Weights of a small transformer language model.
Training: a variant of Adam for these matrices, 8844 steps.
Each number is 128 + 24 x the weight over its row's rms, rounded and kept within 0 to 255. Layers, rows and columns count from 0. Numbers have three digits each. The size before them is the row's rms in percent of the matrix's.

# layer 9 attention query, 384x384, rms 0.0342, rows 307-319, columns 0-191
107:124098069127130127096095175138159149162155134115150079173153135156106126097141119133139106148122113145162118125110114121132171135104114117157168134146128162140112097122116098124147117147142137137134116162166132106131091134155108156173180132113164127094082112069122104151125116144101135112157125142099141173080061105151092140133126140139118055129105161111142064085127160138120149157105128143097108145098100158119137093112192138129145143129098147113115163139132140156099106132119099130100123108139136130156136131157107160127120138151126098107079113131119120106098106106117119135
105:113132115130117130118099120122148102147145111095071133135112134098109137130140133102150105130103150120169130155122123155103125111118146105124132094172129131143131145124115116138115080114142157119125134124162131073129141127159106111138170086115148108098128154137161137131138120175107098135132137115080100109129113097100149105139130149085107141088110114155098105155144146168132089131126132156105143111144108138092114144128103136093095131173128103107169113131157059128133110174133115140119105096134108094136132095133142134167072073143129149107135126093140070119100151175118136131
107:127159139087149117101120102140125114102161133148158120109135141102100131140111111134111123187124144105190108198130148125158110100136164178142129138124098127122104116132143135155116144110114157109102130126131128103117077136113144166112114128121139111195135179112156124141153154093163113120123145149115163090129125149165184141133148104113104131159162127141147100121101137108139145112111111083116165137120127129138127081135106134099086096142099100118153130102126170132120142123128141150182137153133121133104149093096151092147115148112119114120164145155150153102114138123119169176
116:111124156150104091115127109169144145123150152122141102128133124143140166141100104130114150138077159137142147119156113124082107117101114126094116171130132092109089089141152152109130118149134169121080147134151150119119158124177093134153126098129138086105125088084171155116142127106098097127148151100129121111100132143119130146138152087108085131130122145138124134128168157124118120135141109126120132124074153119148176151091162107098125089116102111122157126136154147139137128102101152127103137143119105146124146118132099114077114138079163100169126144141088150124105146139096098144
114:137069112152127107109126086128093123130168130088133121123167169087073113149134146106165091087138127129134132157136130129145105152099085099161133103111114141070088129105114186125120137117140127132126164122140113144131156166138153136137132138141171156128164138141131120174169102124076124110132127132136144142136123121104128110131081136128129086156122132151106158093171138133165118141146151148149125123139105173109156128117143159107164123139124113133170140150127143095156136122136152154148138150090172113158134123133164170142123099128117117132119133152157170139156122129145131143
110:152124130133162101155133090081146128117104115110097096126125126133080118148111099125143122126144133077175131132132140148144120101113145145114108074120157163170067134133129127141121115088105147148129122152094136100125096147097135107112160160139124129118130149137122147148122141094154123133121144073124110114121098111144107119144190125136094128152107129102117140111091100154156109147147148182144121118118118185096124119138142175130151114162093170088159147122123103150118170122119135152109118081085130142112186123127136147134130176135153113089133102132148113163152102153130143133
111:118140128144131142123176115114185121136129176110158124172117144133139141116106095124106060134125139143149098172144166137131153119139152147164129165133149081153148135087142107162150143148098111121125163114126140114107133148107131101113134096142122120112121136064128117069111140160152119131118145149110133102123132102130143110176129125125151131159156187113125150094136124107154122126150118133096156099120078082146136122138157096085085111125149112097113095151130158147132142107094131180163131161102188116117129151141070084125149195113159135126124129130140164112156111172095130111
105:101113128143079142122124114145131147146141130146147089138111105138181138153138127127156122105119127111124178146081133128137187131126086102126140099116133112171134128147068117128126125130132100127122144115107137092142095137109102089126066110118117156097133152159136141106112135124140105086133127118119171141149126152136150095100139141171111100097134168128136129133113161116201106146108137187111127108108117188128132134144134133129128111091134184121115142148185106102137127145128153118100095146102138127126075075187127143134146182107165103109138137136122106109112184108146143161
116:122174172102091118158127087144138154134111115145099135127106124186109106095098100102130112122118110150087109163146128125149133143123137100101124125129163124124140147149072148125091144083145155149155148140151155173139105104154189118188115107117129108108148138105148117137137114109114122117129109125119125115113086092162159132120118112114074110150160121128125134106152108114125114110136132054135104123148148110134171130095171143132116129112105153140151112136121122073147085153135113116181116091133089153111077117144145139115110181119130098130156132117130088123140118137135141123
112:103159135083125146108084109136132132142115135132141138129116117155150152122143149095149141073136161121100111094151124067125129122113174135127108129111158198127155125096115136101088123150113122093150144144088121097109130129156086107106121143146093183134134078120099138151126114130119114109124136093104141141110158111114101112098155138150093134141120150089129151089105156141114165135128116112129112113142137124097150109105133096114141067128088101127168174122101128108151134103134151155131134149143089156177114133126088170111137146141128118176151118091122183136147156105130135157
105:125135099119132112177137126086136103101140127080115119154141102123111187132099122170131116142145110077160163117103136137132128129124086123122149139101105120109142122146115132122121155151137104128141076138171164148116148106130116136161105103065112133107149143107133126130150155121110064145148151133160094126100159130114167153128134161154132103140128102135104139151134127094140117073126121092101112165117142141149171163096143154133115160164116114104125135122179120131131111102136142109163183131101145123100164144160138099119120080090118152151134127090150112138152152132160126102
109:142166122092096162106115157121104097107129145152130114120112119116107098144166107123117144132143099100116157130126102103150147165148104137097120110124148117136112159148162140136102126127119101147133118104126124112118142150099125117105127135130149176156145148099134131089144147146097127112137107125133149170152096143115175128124121123136165142107062129114126088122111102152137190152138129086157093063119169167118122149124111092101158102106105159106177129089139114118131126144136118073111176136126138142155131120087145159144140122141140115147131099138105098073159121183123135121
109:080157105131150125115108135110131145155125135133087124105208131157108115140115114112107156111097160112136123140126105110096118176083112164142105156103139119093154135137121128091120121150156084124155119115142161081118130148139132148091123104137136136133139147096132133145114112151116181113160144130137125109086143148113095123098093087114173127158120093143156112129108159123126126119163125126093129108140111126114126162166136162108122140088117131147110120103158145143117121123097159093130152099131128091081169094102137127187133127127088125117106149161175108138186130098160120172
# layer 9 attention key, 384x384, rms 0.0346, rows 307-319, columns 0-191
110:125105082131108109112112140171144138115157141127082132143138156099147118142177106147110148132129123104143117117095112129167150134141124165129141153128112118141120117147120098125130124109150114135106126126117184115118099126165119096135153138130126173098125132114134115137115101117094162083147151121116162154105063140136114101131131120158124127136132107107108073078145117149102134181084126125132095136111116173108103116120109126158148150114102105079107128152149080129111088126129133100104124101110143114203081156151084127106126134135113089119141117131135151123101093115132080158
110:119123092124113089130080135119145126143116122117078149128116114114137166114129161129114093131146170156127134139137108193149167111103141141075105127124139132153125146194101078149085126149146153171130149109155122115117139126122120130150126078140091127111142136155137111114105131158085074123193144095090143152153090155081075129089176169100171145104091106110112127112146092147152079124141105127122076124131129090087149168140103112127140164170157123151118125112208110104150115173118095132166169123129126144131141106107158168182139106128134131135103118125115102155114101156145143107
110:092131150117098157106169129105092108129151170133146099141109122104124120133117125182117144131089180110145124163093160130122101165077147161140110148127128118117117150136089104150125100108142145105112132146125108117120107121119117145109124108137119170147166162142145118132134128066139118097122205131109141125129117133112160118115140070136098094144095124137131151120098156111087136146086132119112142109158054088132140135140107149139130096138116119101151151109143173116131118135100160118156117148154142105113142136093121137126148102109150132120151125148097113132134119146131136152
113:125119123129116096125136117115105114123185119124124161152138153132162127188091146139098153086111169105113141092121107115129103079087110164122138138130108122129130111151129128141128095137160159120116125174103144085121146161150099162116085099132125119146135138130130135110137134141114110103157102138125096121106098120143150144151114091131108069127131165147072161107166124108086170125116116135118139135115153124161196170118142161123134103095106127165108152181153089139120108105136143124148126088096114102089163163106091144106139106062139144120125141119097127139132129129107095160
114:106077117147111097134084097145076110147138142107151067128178150115131104125085129114116102080132137118143132157147117118146149134094122101180133145089139135084123136120092137096142140129116151139125132152109135110113170155108153117147127139149136184107129142104153118106147161143136121138150160162130112151126091153106140110101118154139153132158121110140109140149112123065136089151144140131105077139136102185066119152149127083144123124126116132132143143189165138120163069123108123136120145166163150118183133115107150135159125135124138115133126130155154157153126141150140143145
109:116142115100163120129122118105102147159120106166099121170158139148119085125103138101166126084119132138167095099102127150169146119124130129131102142101149119155108153123177123134113124113111127136133116158127102133125142148093150109118110168119154134109124126117078115153121149138145105116131106092116108102122075125126112063146138107140130134125121133141087117116100114156185110109116151116112120122178085151129119110140132142169108104141109093097123104131138135130098132113120124114144149128122098135147131137128143125179113135134160107037096101078137101196127125120113127141
109:146161118160144133131166087132204146106139154128123118136090158163120145142129126102098137129104153114111121138100165152101111112119122124107141144116113108132119151088112113179132077105145153146129146097074161114099078102125142134117125097176131133155121084084105129130134121129129140138119108154134074088125085072136165117103160179145112107152126143127102173074101130137132159149141134164101168100152112104152116140135134113116100137099142136116130137116113139158122163168114142148169141149145134138084141142147067105124122156128149119112135143140136114128159132129134131110
100:101142129139128120141148152129105120140129112120121061120108164153112129111115115092145140129114136094130157140109155096134131151135067119147109142127144128138126152128074134111118138124139081152149107150135148081091064115132140092127126137109079114137089167133106140120107097134141113126119143103100124127144123165141140068139080125145109118122141130143143156066162119166137164128104166143093155144168082194120105074108136126127126134085152174075100141120111112103094146136151107101122087153105116134071079147134132107140122115065154137129121131129160153111119152123150127144
113:140160156106116123118127129117110116125150156119108150128119121178122115110073095138149182163129151148063154167128125142143134172125141114094110145110129163125146117176115092118120121088135157139169149113136113132119125128105122112126114123127123110160125136154125110107112138156113117120171114160091136117137113126150118096116108125078090116137171138112124094091132154104161091126156103089111093128123120101139146108106140164108110115112130111126191105119100135147142128174136133117169104088153101096118096152157137114139115172127151126139157108115140100144102113094134123126
111:116109159116142119161146124152155121148135080137145122149115114143172130129146126124198164081150160085139106122176122076107132132123149132158090161057161166130140116123109167120113102141091155083133151145141138119154102122135137106111126115123109152123151139101128126162136080125121099122130138072108129131160121107146095115128148142132094166139148086081110120119135173092133128153136161145126137121162128132097135134130151097129147123148098096137141139121066143092102168100128166117128100145117102118137099122152119155144094103130165146166122105106114125123153148130115109139
103:164136102099149123138087122158085113150130110099168129132127126165107152093124089125097153138127136138114133088110145158125139133123136139130177094120130125120171150153121124095119137086127107117158147132153123162168163122132118099122101116117189094091157128120109144100131099099113085128129071161172081091106143135153133154145133136174164115121142120092157123127159114144150095076123136090131138127124159134082163131127134139146126098158133126130148140115179162136147137155100112137104139111150155150111168124131130106153135134109108122127150130094116136081109156109154082097
107:138150163112136159107164146111092059147149130121085098141149139101139113128160130145081104172126066134125182162145143136167113156138119111124116143122170101080107163129125127130113096097107094123127120101101174137125123110083091111152125136152087164149142133136140115128124141161102148140130115122129149165170159079116179141101117115115119164116124148098119094144105183143148126136132154110143139076138156167132099145113093109097125153119106130124153105166090130121138131101171150128104108123099121099132111138141115136160121100149136161142128095127139118062111088166129121161
110:084156106145151118135151143129120120090113129119149116106147137136130122138118115109080134085130102099152130124161072125095110157112135111121120192097138096143132128134114134144149137159132109120153149144125141096148110128121158114095112114164141175164131141153168137151100142127125187103159167141117129102084133111092123089136068108127152139120115060159103137148155115117121155144150123120114108123157124124115129161122109140133153111154114121114113142133177159115118107108060127124137152089107133136105146133142138132130138109117104069123109113192103118112175114121097109135
# layer 9 attention value, 384x384, rms 0.0534, rows 256-279, columns 0-191
120:133132120136118083135113195104149155164115172095115126156127124144090137102145156111160138173121104120158143109128140142118075114113133094085136135149135095118096104122084126109080160125088134135126107121132155092153106108171175145144095149121132114149134122135149138109114162168129124081134133109120143094089128147141105126157115156190097155135117104160113119112117117138132110135102135154112102142139126137129124114129125095130151099104117106173170110152111070143164142115081145092135114145153138169108106114167119129152149157096102181159114122058153151158119115112124134147
124:143095116181105129164110126098141099117156129136127124142151114123088122098125124111109137121094102103111139134123149131137143151140072174153145122149154126117120123117140105127065134110150132116101087173137120135114124188111085149091169107146102131071110122105158131112129130127158139108120120129114125121116137157107131148132133133126097154092096110077151098134111141129156151179156128120130129128156135181121093152131122141173096114109048084127103127167098178133104167129127136143146159117159110112162173149117128170148139118121109154174138118175112042124134098112123124135
126:125112131127126108128147142130138153145143130160127095101111121109150138128120154138155143137127118122103156115130106152148139117140077133110166122146140193150103158121158124135099115081101086097106155130125151108144124116114116125147115113104161112164109110110181123107131128118132134120091093125120157095131100183118131145113124145078146127148116135132122174129124138127146142151088121204122185074143141125130122138139156144150095115131086141170137107136122160134085119142136134101130187109108131160110137122151128132140081108148142180147144144111136134116141162100164152153
122:134102130135121170134132183148116117135138152099130148119098139130146112155112141127069100115069156152119103096151153139141163118179107128181123196117116134120150128135161109134128135096161145142145113129163124150091137131058078156068162124089136108119124118192101145131141150148158126140130124143120112115078116056123125098116124110132151094140103108120154145186138152109135110131136129144142126099160136133187125139080165125133153129158105138095115104109107124098107133130156114130137116143134091149153122113092103121153137159123183121109150172113135121147115158141117124158
120:111128108132100103147154131175127133119101130132122152132074147131134123105119147119111139175121118108143102110163131128120101139143093118072132154106124160112092095100135202142161051126166150132141153138114152179116104144152168148163123112133134118097085123108155144076153147134115157129136122143112116122139115126134118104147123092140123112117106112166113176150157143161121125147099118165117120120126123132150127109168135143095088074153151134156102118146176125108136137147171102141138122108139133125106119166106124131128125099138095124088144143093121091155123147123096128126
121:143088115170114124149090144112136120106092156172116128152094107155131151135137158128127136169065089160131131113112135120160141134107092115090112144132132107153118130097113145142112142118113098142125156098134116124149137144120124122114043165149136111137143150135140128191129125117105120125160122141130116118144163148122145150128113129130086120115112160137109115126101157108142164144139144164111126121104102140138138099143142100138091148135116127105135098120113088141073130093150117169150160110128146135134121106103144105141118156116140078128152111092109178158161154120169139106
126:127127087115151083110137117137145176140128135106139140115118133112149126092126170148172132141101124132131118099132130140114136131120135102092108131163118127129131128112148130113160103125136097106159149123153131147108139159153156169110168138083078142112139181135083129129149123087080169138173118161148127070185115091125150093111124099117084142052092103134114096114141193156112134110125123106123121105178148112123169151153121150126146130156173124149140106134159157127126134126108141128092138125124110157132136096100156154151125135112210135107130108120129151137086139140202129118
128:096145110088162087088152189105138149128142138145104105148165134117114132112136141092151138115114129166059103097154108137144111101124139127159126091170121118102111125127114117138141158142166137144139175113100119148097136077148112126124140187103111125135111097130116133096114155105084118124107143170098169112104112114107097096162102137173158088142156128088143111070137127123140154134115120116092162102113125087065128098148135129139134107153128149126091125164115163120152136129135127160113123139142128090142131162150108123120125082150105110145132141146125128166125156151166146137
122:139144090133146164132109130095149127108129135159136135114152112128074112154102126126137147087103139121106112124148160101136138112123102152097095082087118123116157117132145129135141141142119097131138131114116136184122133099099133128093074174127149105149120162174153124145109138131142101135129143149152152175154143145107115121145158116141116141134121117108131119139095125124175113125131127095136136109089135127175104147167105103109145172113132155119153142111154142125118129128119126134138124112129098154078102127154098124117141144131107086154141092120135088133164078143114147096
122:124105196088138100106157149107158131101133150098139158126138140137154152136118159106096161189090120137124121107120138118142183156074122107163131144110121089133124082135099123117168138168127174105100147156092131151144140135134079141134172138143150119118126135111106121095083147150172103123088116172115146109108171142121164140174124106123138102182149108151108125106128124109126130108117110088145117138072131178131100070116130098098135152141202111100102146100089131151108115107142127128165111130134111135102151123103099107106139121166093146120134080141141111149175098120142139125
112:136106147151118090072130086142120131139124130156123128119147134114107120082135134123158126136149148133142110114138122137138098110133138118097133090145131147145127142122143167120173044117085056162116133122127136108159146100094124114149153137145086137129115083107129133164185124125101153106160142136134082092139123161123149126149111167121119092102127146138120169117162111134135138108122134170122114132179130117078139104089132133142122097145106176173138090123123130135143109190126134112128095129133143141122111168105142141133101117136167169113139173083127151137092151122140114127
123:144123110118136130115159106110131150187092128095113104082113118139110119121116136096079128129124136123109158143136132131130125138079122122092110155121098164102085121101108131112104109103032130143109141132145118112144114119119135180118191144151126110149147102110153142156139143120131127160166100110101140099141107112158139131164160129152102128100124133174068150136148136136139103146082131155141144134117123131148121160112069155112077116145165177110141108087154137119121186145153109102116128134113125117115091151087142085143085147129148127111157132107148153141101088127119134145
120:131111179150147135134127081108122094113136129160151145110102123133096131128158116088140110136149182132183140122090114155162086135111055117097110110158132135166151151126179102119154132118131115124142115106109131112154122116092126134085091114137114126134162113107076122087137151107057164130137116158162123113135146146098109132121120140137142098155163130137115151090133165116103080132089132106134147049134089127128116116146153156103128097115097121127149107152123162119125105128140126151140132136102171119142153117123142142156108085128125148127148144155129159088113142122117143169
116:135150081188096078139117144157136139115152132129131123163161131125109130143118148126093094182154142129128145129101094112106160101148153131148173135098113134141109126155114125121133082144141094120125108126142140123089140135133097133109081125104153169137112179105126108141121124132167129121089124164105114145136113156148122152160158125113117104105160113140147129174128097161141090124144127094116148102121139116085118176143154059146178129102141097111151187126146160126142114101176131143092142136149122068109138170122126126140132127153094127131123097104117101118163104132146105134
122:137120186119092109120144098150146159101116125117126127163131149098171136121126121103132136147114139127168124146123114145149142164097093111119115155106104163097146116116134157122176149172128123153106158129140123145097133134153116144138182158111123116101145072118100135124100108150118150150157110175168096067123147098100196121127083120181148096108137127142124099108166144133133116129113133147118116157153095101146113106095113146098147172144162140144101126123112141173116155110123098088171097123119112142125106123158124116133107094146159141099141129068136157136120092138160108107
114:128120089101131116129137069127155139119143113096129092120082098129171127130103164073135096104114121097145079125160098126100083146088113136114110193124147148120106142133127178132088145092170117155102112137120139151106131128152120103169152132098103092105153073128142126076139152116129077122139150128150116117137108107114135101130163135152127180096142134093126207155134156123106121103077141182148113130180144138116083089121127146135098142109121136148100111132143121104134095159144111133167120134148137120134134065118114145122133127148163122136121174162094131123140141131124104128
131:128135064149126142100099106176112117145164149156144112121180146123118112143136140162131122140126147105153165117140166107147152151130128122120152152143149115108134135154137123128179109116175115118144107160115128122134143197095149137148132156130113134095120113160126120116139114144135128112154167096103102179153123107147102134101160114157125116105085150129169106145198071113100141149113140142128138145087156159095135130152106102110118131155129135148153131135139148167141121138130161155131132138110143116138141161119118155133136138137100071126105163114166148133153164120137140128
120:124174150110115142111100169128139103151122115133112136141122133126141121140126107164152139134144139150142131119101137136129129130123116101156096102143126107094148127159161159116173165130146149128123058133132185151142119111159090131122108130091142108148141132163166117166156124131137100137135147123106101120167106176181136125162144186091139095110148092187138132126095132096113105134169120098149117103089159083129155125114124096135135113119124126136113117125132080108169072128133125107120111106131114166135131157126123085109117152132159120134137073098126112093147156136159130132
120:122122148158157127080147129145097124142157115122133123102138153137128108109104128115089134131117158156157127176133105136106159165116153094139154141126111096127112134142148087133110091161166169070114154126101112149123135139149127094067120144132133087175120120123122112108153159115154151150112133136109121138134105137129121138118131116107158150131164131135170098140127097154119115123126123136130161123138133096091078118122124136114133119127131194132155115150162096125144110143141139116115117129121146138092125172131105124076125127143061121108118134166165102141134130128121136143
126:148173118085111122132163156124127080123100097124149125126143144146134117165148155132158122153123103100189094144107104121079103131152076130110131161123105171122123116127102144125096119149140116167108126162141166166117144165113119172138107149125152161079161162111170124091126158116115158169171118143125104102103126116128148137114134112097082171137181123134157169137177100126150085128141121113103156108154130160130144151136103144131110116143090105132127162093144170123153112110157132181137116111107122141140098086146129149132116122145060118117131113129125153114080125143118130126
118:115124136091113123121122096114138075105109113111122131095106124117104138140116131096172115102101113123127096155137155122157102182118138154082140125142133146137119114123151175136129116111131131169161141142159123168147105177112188090079155118142115133114119088135119138099136155135122082156150126138125095128120145172129133140117094146180157099189100095156130078151149052123144133165132135107139134083154142159138164123150120130112073119154094147150128120118140128110122097147113104075127110116137149134143130162072151146136122122105130107143132133168112087141111110113110141132
113:107112112090108123165150066132129153141137087098113095144100111156128138112109111115169129157135122102112125118110135161118095161094108110143171155152118097132162152157105191136155104118118150119099162142150108148131140119128181084163142088141104125106159115122138137110142135111104105133112137117118130070119107137143117133101060131133158103063127128141088182130169147146094105134104125170170132113131100107135127093080102140121102136109165157162117103139121151111122153137155122052142101118118118145117105143086154150125139106135139172097142126150112133144092107138115128156
127:151096136115159130143145148166093114122143156115146129083120121129100130143118124127116131127135132117151140099162128144122136127125131111096138109073123152157126113129103104129111127160046110111087126141123172125123165151128139175131139134103136130134132124139102127155107145154116155161152099123141117162093085142125160106082136102173204138128124122077123102141144140137152080128118137196138152165122110101084125131152153151108165115114108153127139116121120099149085108115108141095117153141086124106136102102107150175141115141137167138144137139144106092111109097118150153115
125:137131151106142128151142105141142119107145073144114122150121131136119115121109132117122113129110131130127127134095130128089094170111116167179146136084125154112124118118159158143129115092121089094124135082163125126148137136169144090109151110099116126112169106101120127138170136160112146159117123135130097118118121096137119120137136144096129102080120116135111138098161106147146174121151130070158136132180102148148145094116084135152126130175115186150109133152139100079111060160123138101124097136122118107117129134139138123125138135143175118136118144086129100144129132137135091198
# layer 9 attention output (transposed), 384x384, rms 0.0495, rows 256-278, columns 0-191
131:125116100099131134122140156141112132141135098113106166130129103173113133137137093101141144157119133123148133137104115132166148113166118110128132168149107104115168084137116151137139122127113125139137121141156148153187149133118113161149107134111115147103121134145137111146110169122131148148141095095134073126137089108165157111141174114147121156122128106130133123165102158162124122121109129132152139132170142160161091140135127108164130102133154114138116128150077159137118123116161127122178101095141135134129162141129128086148116133178122104178098099093128156082114103213100112166
123:161159123103105105118133111132178127131116118134108157102144104086134120148182131150121111147131144161127108085147115167088164153112118129100105132114183109142142153148094101132127125115100159118135168142108147151119156115152129168133156146086140092146099117130125126109125106162148159149134161169089145130099130119098144131143148138136141107114129128158126102115127151130131132134123111151108129157130117153164188110129117125098180109092098108102134074143141129135179088163100113150147131194091133106118083151115091130119128140139145124149119121121160138115128121161136186089
130:118132118121140115144172118154186139104144124119124095114115112113140109131114094137103124121151123163125069123098120165128094141106161074141132095125115131117082136168103125148142108116088106101099118142125074160151115121100153136138146192103098096145122153128123119146120109134105112181124125168140125122128135136095124141132113096119130124120130117124098118095138106119110154115115144150181121118121152141114111109089131083116131109116091132145136141126109121108162110113080130130053120174109098123120101119135126160153125187142140085137147134157083148114131093119093071131
127:116114129118151144161129130077142132165112121095147113135141162156105129165126135109110154080163119118148090172151105154085126105098101146084100121155158112075180127176107132146144129145149137101149126162073149129106163118158114125129125126122103139116102143125110141086132171122064148140108097117142172155119116143106152133102077162098089109129137176148145136086171127101115095130154152156131127111132125108123104142132159150168121109160148119127150148148157137126125128132113153130101168116121092103087116108171126105105114124105167156152120130101086122161144096137130144132
120:125109147127100105135141137148101146135179149135128156099139087151140102131145140152122145106140111127104110129152140132114143148087107149133128101139169143122158111148134140137111106111107173132173089121117084144127141116110093143123130136116105123171129142191129116145114058132130147107097126155124115144154112131135152175121149134158124099112119042138146131095131112083118108132127074096133117171100151127108151187147099168177103147124149119171182117113157098133107160120128168106128136159124156137128149144086129132086137125120149145123137065152116146176149108092127130119
124:120173118114159123121125139124132125130199107118121106089151142117121108125115091141158077117127133118144124129125189137139134123153156140118132127105147147119119166140073100104100113092092125129145167107141072147162146165090121100138131106141158149100125138160145134118119086112116141159116164141094139130121117109105122152113110107186112082162140146111141126159126117120107146125131122097113109230127090121124121155132117145151132165141087131118093150126130138085173115128131148153151082119128182140146138100147161174087144114140139143123120113115131112076134122127108123132
134:125118113164110130113074120160127184080123134145154155148099132102142120117102091112115152109150139114102129122117116146138137164148088117099134126107083137099110132070109145059121106159116157125135150110082150127086135141093118078116106131143062178127141139125072120064129098137116150114113108131112117104136102126148124131115074132180135128159138127122133125100126133137131100117127090060101108104157113058120090137127152135132113141116137154126145134105149133142150145116162167128095142122132144128172146113125154158137155142121087143123126110131140126129147095133162121111
129:118136163125112132142151163112134076114097095117164160123158122156137158134142116150136111138147136164114144148128184158112130120134142119099152098102082154144136098151102121138116114121129107122102104103124100105135097151139131091147130122115143127099100122127114136126152161166130140127124097147116084132121097137159159143145111146139145132099137123129164115139131142107129116141119137151114121109151179163078113144128122124127148119131154114117138084167158127097106162099135129166135166138123127150110142092143106118127139099116113085121144105111146147126172138093066171106
131:112087120125128118098093104144097137178141139105102105118122109110097142115193163142134106160164105135095154110135110130141121097125148159145162124102060116121131122101065129112153136103136150142095159104158134118124155122174137133130143112138143101128111128133117151141129140099167135118085098098098078098126124130144114119057141122133138072126128158128137120122178154131123127090143158160084136122141110157123132111084126142097130119173098137180123076105133128117106146115101096126113102123091162093128147144157118164159109102111138131163077155129159133166149145148128177159
127:120111123136100137112148134101121110139119093117131131118163151153114119126143115156145118105085124176123104158184103135086085134139128125129115129109107116145153149108126114155098121109162105153173128139137120132084094148148132125138089153173106111069116135157158126165118127110155132139144142139152123144118151129170079107141175135108100145099107142103127129142088121106133146142095156170150083164147103150121141087084088117126138123145126116121107158120125131080125154147128116134135114095119136127133119106133094118099065138082176140104145122096133161089134120117068116111
112:119151111119127145147125136134134153107129158161120143135133097127129108113107136130087181164143153093131083149124213145147141125158097142145138166138120134118109144091153090102173119121148140127139130117104123136161116122099135118138136125127120157142127120109118122100087072128136143124155108118167112148160088095119129129140118124108132146102141121147171141121091158135142134106139122099143142158099147104116122165154119110129094166132141093138129144133087141121111118115110144133141144127110164133104132119147155125147155139136088137139132079159167134100147104105140041107
139:091135114146152121127142112137122145099155153106106136125156124133161113144122138090136156098097103075093094115144112102102105126115098149141153134126127127130142149129164130106137109130087121092147116122141109181155109126107100114160128121141118158117160162153138047144112109154138113121134157150160111148163110165116135150094111106104108121126111097161150125094130100164125140093164102148115128181155107133108100159118195124200131161159157136139158136099105122128162134126131117134092111144146137133130137125135141115091158132155097135130141083158098155101160126127093081132
133:133124125107130139113152121121139155124112119079107146143132130145133119126100161115136132123100144146138112127072201097147141115113206064178151103135163127117068132164121065106131114139137126106117119159145120120166122113136094087147148155183123116129113113121170119114150073134140108165083087133123124145141081133150076120106111146118129108121073115148147132132113123141114132117134082149102128136119115103124116171140129116109117148130140124143122163146105083112154112078129153157146138113126115131102128145136111138134128159115122132118121141145076146111151126171175060123
122:113073095111173150123123118136084150135124160139177088114106086120161155130122099120117135148166131182111094112155127167172130145133152122104136112122142116099133190119125138146127136116153122107109142157141163144163123122119135125116148105140124068138084109130107151131131130115088109138164129107149122123124133093129116130087122145130148114134130164116136134100122083108101135128127150148125169149117138138133174072105134141118129087116150139137155128119150125152110156173138118167118106100099123140155097162103152115078095132123110103148139128120126158179122138046132099119
122:118090200157099142081126101140154137142098110155141177141130155111110116147101124139138143106109114083113161143147114116081136105172126115126124175111094144092122150158150113123155109092156129101125126138157117129103107127129160078126126108129128153110152138130116086119133138119112125112126156149110134127155140159156113138119156110096114172111112129130154121163122161104143126146125117102111090132131136117084088154097103108130095130144159111094109129095094116119148156142111164158178156111138134152096128118134112165135131124068102122116128062119116128200118125118133107155
117:137139107142095117126125144126178088114101126099088135105121165183124174096152123129104156159106166117139171115111172183142125133127109130152062141158122148102142111114153128125145136180092137108145071180094123152136126111112086135103137151136159138173128127120155104154103126134110143189146148112134153119127114151134136142163106089115117098101138100146107142142109125158098124127139104107122138117109144165183106122146120135184097135145109125153150146136084150143158159109144144152145117158128158116064135143102142115150145148108127118165093098111128121139120118119121109160
132:133144102110130099109099137122133141121105136124115116140156118109160168108145127171130128129145124139127136111140079095102116118116134118137156072118120115106123159130102172091080163125139143125102117107136126132137081161129142129128129083180137103183110171149112126165115139101083128118127102143107111120120143091149136100138160103133161099128172123124066102133107157156115122076144156133132159090126158153144142105142102146132105120147108103129131086175126152133122157153123130127106131068129149108145156123155130129132139138099122139128123126151140125143125119102106137108
121:157094089106137173149138139137109155078096141126143119137123128138106110131110139148110130196112146134133135124144070113174132116124148160128168149124110135115098128079139120119143120142101115137117149142098132136137157131119143113122157098118113090164108119130137148115142100083125124106148102125130177125132156102112134132083111127092062124111123189102117136129104104125131096098120119143139122111154123125111158156112145132129127147161131115099115143141107112150080095124121105131168123076133145125115144153126078142132098140118129123147127169175160129192136108141149091162
127:083097137078139140146134142097121120096156138156124148129146122131132150093186123110123113122103093124122092139148109116144142129107182174168122092125156143126139125182083170162125118157136146127127142149185169119112125165140117129147120128165112142161086139127121111111144139137130153120120159133195124128113146132115127130100160145172114136146104121131129099155125120087118140152122158119145171105091148141116125098142122153131155101128134110138158161126160120107119154139122101127124123101148120153109085134148100086194133066116141155115138124134132130172092165121100083137
125:130095137133077113128121168136150132116126114125136130114045103162137121115136140169121123091140115112104141078148106144119116161135166174112094131144098101139133112136110143121140138131157153153130098111117142144091109153098115133142122149183110126125138114165095106100123139123111144154125113153092157112125120134154105122154122117087112093123120142109152123124135158119139126165151093172122184153085099080131079106134105085135122134129151115126120117122145071095166129166104151150131151154114110121129138169143148116094103110174150126112146167101111139149129119057118153128
130:107124125093074121144147094152177128140114156146127159137162123105117114134104142152129104137112183151137130143109131141101112110126107167164116175149151115099125122147118097150075148102159118090134121127094092081120093128146119144127146130096171130121153138121118126093094112143143132125146181190099140140099111121136165071120122115099149155122104141121160134132167198109114088103091123157112131149142099085107139161106133094124101110128129135110136097140128136127171112128157165155142141121117140141120166164130092141112097145147139119161102121128131113123162129113143130115
129:158132184144145107129140134143125109137148139139116154152138111104157104130106156163119138126085162114109122116107161090076114142121116120129079131143083148138129098125161115132111132140143083091150111149131104120117105104131097111146126154155120147150140149093133076148089085180156144151114173148164130178157115135147112164118181140125110188122152132133110133137133106150117145110131098107113069131118142119096134166114143139145094126138134155110173163096139134140137152110142181105068139118141157113110150119183099119168096142175109119143127110113141155106166099113109106119
133:099143106166086144124133117139131118115145196165154127158108046121115151159135144107122107155149124119132080129157123150124132105171115135141101161129119128128126094204126157147144127129120139090107127117132117137129154094096129146123144153080086144128140106106104116131100111134133137165089064137154097096148126114083116129105111119133129095142105090128139105135111114089114086139136149126116104074139136113120128069088145101130114128141147147110111145103158123100162095136147153118139111109080110137130103168131153168231116137133123129116122109112139126148111146132144150110